Weights of a small transformer language model: a variant of SOAP for these matrices.
Each number is 128 + 32 x the weight over its row's rms, rounded and kept within 0 to 255. Layers, rows and columns count from 0. Numbers have three digits each. The size before them is the row's rms in percent of the matrix's.

# layer 11 MLP up, 768x192, rms 0.051, rows 343-376, columns 96-191
107:140129137203088132140121112116190089138135112147178101147123098118137133157163172173120116131144099188144133124144130130149145131122132087181114105085135040128149224154105143101070142170136215158089081177096151183163114124121123182088181173181183135134174147201197125138101180100101064113
097:132146164164098119122162163080118142168124082091096131111182142084167110126131210129179165092117131118095108131121160085154169110073047125128093172165150157100129082130078083074118071146160166136122128148134154078086167084144150146113136143113097149112148088132067144154147131105127141162
094:155175207142117145140140106152079183152120124172135171139142119165147109158143122203089130133110120157131127119143173123107107172123120120101131161099115104172130124205103141115079141114112105117108143175131127123074102200136121157118139130130146161191104174118054132118149113148085146174
103:058077148124143144155121149124083076145198085138164155185138114088152121084158096141115086147138109056148129147173184110181154127149158111145057121152168147134121125147140157113101171180108135097177164109174111105180128118117123173096081144115109150123137170199113125175142140140099126176
099:123149146100122130160151182128102111120152186149146178106118137048098143091090197151140126146162195125163149130107173165160126111204127075110142172132105114088142120136137133084136097095142131074163115176110086156144093201140072085155123116096164151140163172118107110191113100110161132103
096:125045169118125153194182128083100177148050163113133145147121123145101200121132065115084095110143110106094180089089120118130172095154133164129144105116106094127117147151136129114077112159144075139139132149118121063104110097102079176187127140101112150094140078148045124178124153153093127124
096:125140117100137153114137169112140118096117103085094126151145089088200119125168068139175173083167123190133168134122163129140139108089111140136138128141126155121138165155109114113104135097134164154103124162135121175195146092174189141072133152129184109195160101100073109163157121142124137124
111:118180138151081159135150163173125130166118125169141139133149145125183180153068099098112156103102130152138119128100097084109111150145128149124087143051112044170129110165180111085128147209132145158154088154145114138169180127138183108119177098097140046123142140150070148078114125105136108153
107:204089107129074123084138111102071136109148151090124167101103123123138155143179124189125101139160136132114075134112108143189137106109194157149069127083101108162103113116173101096122156206164127218136117139080120158165124141181168122111129135134120101168176122125153128114123132132088127133
097:085139148119101171125126173058122129103175133161141115154178111191086102168152154127094143144184169198158135122145103140092093145133070099111108203164132102085130132157099143161213129119167159148124132122093099068136098117138143166128147138125105112063142111128126096091128155155071094133
096:094174111103139121108142077093116085151152153105154129150150173153122145069084106112150102115121115163104131194121035124170128122146147134096099116084140147140152126163119134120079137211129195180093143138104141122071152183164114142127093156190119098125054131144067136124051183132138194088
102:105101188124139169054121189106121096135121105102123218191124146107135104129118109114147106145086118148119107114119117144197148119108185124151093120144118118143072113121141181154111173077115093125072134143173082112127106098093134137144127127166102118116147158183203137162155180072125156037
101:151147158195076113183092099150138139088147141161148128097102137150103074170092119114073132064201160104132143176177118065109152187061089092130149139158143122135101141108108183099151144127116153079147122168035175092157068112183159132130162157135152118171159142114085100089137146145151087116
099:112103111193128131082183123101125075155152144151155096155191100138112160093105076144126138166091126120156131200114148151120132096100142130095151123164174102122113102182109192097112118111173081124155146090142119150153090087197096170126096099067136121131058064131181111110095083144136191140
112:119106128157149117111118101151162146124155154142093086122132101111094138131159117091094152053164116154109123118157139169168147141176123095157160102133152121163102184119123112170159132162191145131146169155153136207158100127155119138114077178115119090159156123113162141142065150130123158095
100:097185173097147064140097117113158135181138108127159126127169142095151147117098116092070099134148094156132092116116155123122101096127124157119137143133129123185121168105074122104126151147132229137145062098153123128121065180139115052109151079129058101117133083130109116134126100144128142118
104:130087152086157140113192173131125075137100086126146082139143167152083122135101138142123143105112101116093149168146185131156136151091150123135133160130084157142160182119161158155106126179164181153131105173119129204136147178164141112131100114140085120170147126110131119103126133142112231084
101:080149084084128110144077124122101085083128143089166087170137137143192110127134148150147132098169101131075147099123150088142159139133091134136094170138077155121164104179112111163144160164150116166121134129115149119147105129132080155079175049179127115151148147123118151101129108105178112173
097:102131129101099102151082125145076142150162134128121106089100132133133149109137121148136117086094075150078103133155156163130087175132052117085118134175177117106101096112072104062091066129142075166198162136109155120137112135127175167050092127079156122151140174098137124148150129147132130134
096:105138119109145167076190067130118148109127125117142123142135104118090121086120117092174134146130192134086109161067120112147088131156181091075139123147101147136119138148072105076136129092114104134133097160127147167167155111188102143112158219131130123089189081055193093102111092121138171138
097:132177118175164151159104101109134141119144095097106141171148161160118136083106155100164174120100165156183191191127147055061096063105173148096138182153056150097154156122151127117179103164172134174124131146109103164119121153137141138153088163104154044126150048154132077194143214096125117109
098:121200149136107156148098131150172193136153118120145152086106158190118119118119168136120108088117134108168100161169181141126061108143076107112098105157155113175137110156132079108091099125147153154123131167145144140157095068057192159125141087148172128158160183173180117092116091163096069071
111:060105164112090165145114142141102074119129133134186083159144091115080102063140185104158103176124128086129057121115105119154101110157151119144136154079148112142114104152145103117173078089200120128144083133125143164111118142106114136133090135053130151072110150115129064181174103098089137200
096:115143051130114095123148135122139149150144073152128149143152097090160153140106140142167128155164127121153097159074134115137144120131138145114143095092083166139147094108085158159158154164174131117070176209174179107077151186135198059176130130168105090130140141166139141169152130114160148161
094:101166137100084073163146155143170165098115134047133109144123141128099075140061140185147161190129149126096108134125105133147131082138206147122118072107137191095128110120090109077135150178132147161169097075127100186168166160104100141163146085149147104134073136126115192180172147143119110069
100:151168090117178157130140190149163077146075191162168110114133104106057164109074161118077107168125075147091122131098138063185116094144089128094126080077126125127106162187195146092119169165134139092080070138159131060157117129107172114169102093094081142097107109095079099129096094182107135160
102:144063119062127136102199136134137126127161115162193105095105130149138179157111109122212134123113133091077152119110082167113129094113122124182080099097119140118126132171139131181096103120141139174143130132112093206108115129128092123117184110177157124119107114088158091147193175151185111168
099:139110110129149090128059061114064126076103122083181108174096145176199133139175082137072103075183089079093184134152089105135096186143094139093132141148176135097144179141132122098155159080144159127103129141147130100130127135149165099126135134140192102089114085142157133172211176149130150099
102:088094119127145121093198152148155107124112130121117122174070144139095111148134103059080167099140107100093179105149120113147083172109081101137045080133126101135111188093142107066094144129115122131152050154126109157155129127130144101106064119172099099100122155120161112066112103174164115084
101:138152175089130104152100114134138090206057129092101163100175128134135078078106127091162129184139124178138126164113104120167125130088124101134119156140096099129112150175045067160120160116120206091147146131141155087065094052095134139140179126101159129130081121116170125179148092168174113077
102:125137145151175118103111164123129130162119117148175076071141136157191113145157123148090130106063136088142130149167144078121115134128185122169107110107122113167147119110152130096096149078104096113130095097126163094080088131044104114100174093122136145147183053119113120119149152151115129129
093:112137109152101099149154049161109135153140172110128081117155135134097132150066147167106182133107083120113154097154091158154160125164187148114101134145159139112128129079120132105153128127077019196087095081124134179153161111141062144130150054078161152168099113082138122209150111124131112136
095:114164133174084118146164100138141057167110139138163193177181096116094143130096154042090093132128143173101135145076097120086139062081080134124153120122114089154173133192124136137156151169167147130173159156088091141121134126109128119137162119071190120090123148147167185105133138125075154118
090:163127130109168052193101121099111046133136172144100050090135155082126076148205115131106058099159080163106125127138130155118102203109097094147133112102166085114106094112126133112174131128129136107099096135083064159138108146154175131146125106121093124136150164101169093141146089131096099150
# layer 11 MLP down (transposed), 768x192, rms 0.051, rows 343-376, columns 96-191
122:152165158158128164113171143106116154139125193180195098122156086218131105098167166120084158122141110096125149123141146074118125118142158194130172113086160097162112122140129107107159121108173130154053125165127140134149198144179144122176075165104114124112149148108109107139148109136118134100
107:154116112102118129114135145143152109146118096120128125172045076132096119148103116132134129168179107164120106185138086151152097119139182149120131077108077106165168144136112151122090159053106062182122114110124174159136162186130092154056141132120175168178133159148117149104095115123149084129
098:110157076109103092131156142126148152170141163097089127085176112145115138141111094122180083170090127083154067120116110154137069088152129126177135107133112134083152112175107107149159116074152107091196115078175117128202105142130146153106123117147069122075137109155163133161111170113157147157
103:152145143137218123181131124102167111112093099176106105104159111107171120193128160109136154154161145165133149145151099051106152114188096118138117066097082140056112164164173166129130138152125130136078126165123183148123158075118111130141148119130091133158069118133129106057101125159187173098
099:136132196151102167141084147141118142071175108096135154170132141134165151137096103134092181138192202134156112130102115135117028122154125189115157112104105171143112117179096164092144081176134062157162111179171180122157091133108090137145113138078085113213159115173106107140112088130140107133
091:155144074113162148078120103162158136177109113180097179123153112119081041117111185097085139121143132109144167204082176110063130152114125118117146118142157119147152138133186072170149127141136151163140161158129173087078167191111152095156133139157117158150132106164105099124090116116136117092
100:067157060144148165210126066145064133133165219111138143150145123200134121119092145144172148144139117095158154129155187124168107120162186152131112195133155137131091126122181140116087140104125142149099173093125165113073085127129173116109130140154132141088103166129118125164154174131077107132
102:114032105084082113068140115093172103175105120083136084118137147076077123164197092118086132161110112131124162051160127146116115175115129163136114145097082174159155106111089131118136146067130154141122121069090148103136080134101121113146119106145132144132131101122106100126157114096134134117
102:154115075125147140110106183151134152155134144102130155086111095106109158097075114092151138146084146128146127122143136087165148162109063152130066160103072176094135109212167139177205086045167125134116124130148178099125138154131141168115075161128118191123084170137164106101142120176159131151
105:134114127157119157149158092106189151115130181089094175105133136066183185105103140148071116109166064076059127103057100117133168096125198159110110124093101078146126204164165160146164132109066183139072072115137088137064117116160119112099103112105154185104134127106185125126139135125160102149
101:108119161057084168096150170135160125120141145152130119125110186124169204172128188145155157125081110116115114105109090164114162119112121103132110083118133109099112056158111130166181198167156143146090078136102168151186079155104125110130118128117121156128146125101145113108136085143172132118
105:101121109168167111128159124062097210157150081139184100134128100170128106108095068128126094172106148117155144112145189137097105144134184143119094144084146138134120148128123130096112092095103057155107110174197119130110160146155086113143105112130105134140126162140114130164127178132164157128
104:066125134193194146161146126146123108092103150108163128097208156186172157162128146108113152100139140127145137138152175154108129100156141154094128122119162124133080113133101165146101146119120114147111115121129090173123131155064085147114099120103108231119105111135135093126155184108148210145
095:131136131113061079096089103080142083107202116100119087129117137192155169076132105152159158090146122118147129076124157122119120089089108154139128078108082097139121167088182130126091168132146114103108154138108143128168120107188154121060150123186111122182109136129167123139104156170148139106
111:167145144118202126128160094131129169174119154118112145081093128092094120200162165130150135057115146169149109178179114137126089086166144082139145103131102100164149101045128115099149112064148146120129200064141090203090138142197111155110083135118088130183090091161157149146113163153106156114
101:111137126132095155102132181134069180116095232086155109180164128151109143128065072111114181118119153114153101167165116122120101190095133124125167115128124129128151137143120125137182141172091119123097051119105178138124145176115117165143128108139084164087124110166193107151102124116091136098
100:192138123073136098149146169177153123114138154181159064130124104104125109107101154082083127155119148128157127087123102157119194127136136116133142127111159179126128094054117134136121125126109128109109106108118089114116169166125080140143145112070163100128149108139150083137135149119140104146
105:096146083126167155152124150109146123131193160122188059123123092109137071124165152132092163056113126092190173157175067187134171130130144102131184151139114173117131155120144162154191066111152143111076102115148123161116157189167142160125102129114204121125145168048167149132122105148083080077
099:037068164149134134140109135125068066170099040099171132196120122097121114092078134139094129107103154142192137075160083167106119144132099109122113136062153187179122150114122098094154187104154119157103125116170098149127191078175186083166104109162141175169127150131097098129121141093162110093
091:152119151103117104131114084111151129132120129127069212179075152174136136175083210087133101114166141122102140072103142150077157074114104074135123122146191168123101101156138096166126089130121139128085061141161129083079101082124071104104044121093132115202103106104170141133193095126198164106
101:124096072092116137176125169110155147196132127163082103177091173182175157144124133156125108153130120138122127108135135190101202133139120178136123090144127143096140190063107120155104118218142126094135124082105118077126139167155082113153129100106131163158117106129184131136125100178115150152
094:188134182137108063099080120115157094154141116154185155147088168091150068169086125093120106138188124135132150128166165084145141122145148174129120167150111086135145107166065067193167080103178172125118133126144128114084105108152171185126063147137157129136166126091104144109163143107079135140
095:181078121124146089132101118117127121126166115113096093045073188148129132189026148116145135119146122173143178142140141134118140103158089080119087173115128064132101145137162131129115132113095138092113144061153081143128192111134102149126128088168072123175146175144110124082079119097089121141
095:145104141101131126134180160173131155134099073092185150125146144143113106102128131095163119109119076119120091142146151086153125148147168129117141104095116173152092120166140161126104146069139110174155123050086046114209142135156114160149109091089127112072155147086124165115104182112152055109
095:154148151149177144110129136093049059138162146162143076114167149139150173089139118148098136063115156078122087114120166127150112196092105126149123109132182085131123131117151150131128136104121146097062138166090150113084108113115080158095134140127138136127153089108125124094076138122141098137
094:095143130202083139066156155108088127162085106144214116096142103130159133179169081136129149142130145161178089193150129092111105187127108080142123148160159162081138117172126123072175167084122137131104147169075150082156079135184151088108145091108101045085100123129106151084127163105159100143
101:093143206137152082095113118092145122173157096113070203102179172100186124138120162104128143107134084126127145136143140135181129137162052113159120132068119150084119155162104102165138130119178107128112078113176147149127158132122116158111101122122157123166161192173132107148152149131156116139
094:107157077201092144091128080184149120100107046113156090132114087158159139085174094128166104121153110167106122110151122154093115101168121094129156068193160132098101159100109107184133163090154154137151165115180132076142161183159123092099171172121112136131147137093140167109160103096137121163
095:139118121164166161156119108134073177142105112149109059117122140122113083118165145127159123123154103170143180092165115089176143079101127123135141134144199153086167120106090151191123118138128087084162138086122066067143106243130104199124124112122069084115139149105163144140104148143158096171
102:148094171193095127116097126098149159169146098128137146069108092137147138121103166150149121131127132162070134145128160120080133157099183142098140155090145119087214176118200166078097134092116062123118092150112171125143145152151148117139098185152099189143147087145164137034110124140092142146
103:152170113125100132120118152161132164122094118165161144100101137084137117094188129126172119112133159136106110199121188103165102097150158172082083123148129106146077161140116196109144088164107138152118173153181116157138161034143090064159153098150166130097167159149114099198108138122119109155
090:184155170125149101137183156116205129177137077114075059122103135116152205146125128132191103071085101137157079096141165153173075145078074151092114126117104048125142116119130106141154157173139149087092132145107086096158090151100138136090165152115154124078137114186090153099119154112175126130
098:169170184082178170133142120099077123117101131136149124123166110137164140235112145107145114125140138110174173176123150126049166137124089139128156105122124132117088084105153108117131065108114122140141137084150101106090136082103095106118075053165068101145128092130101144124116104149128155090
097:152103090138146174100149129184139141156168053066038158140110105131177115085061099112154121114101174151098094175186131168154174117115164157124096115132081118189177105177135141121098088146141125145136173125126147100055151157111123076125161132118154117170140092127115164086052158152112120139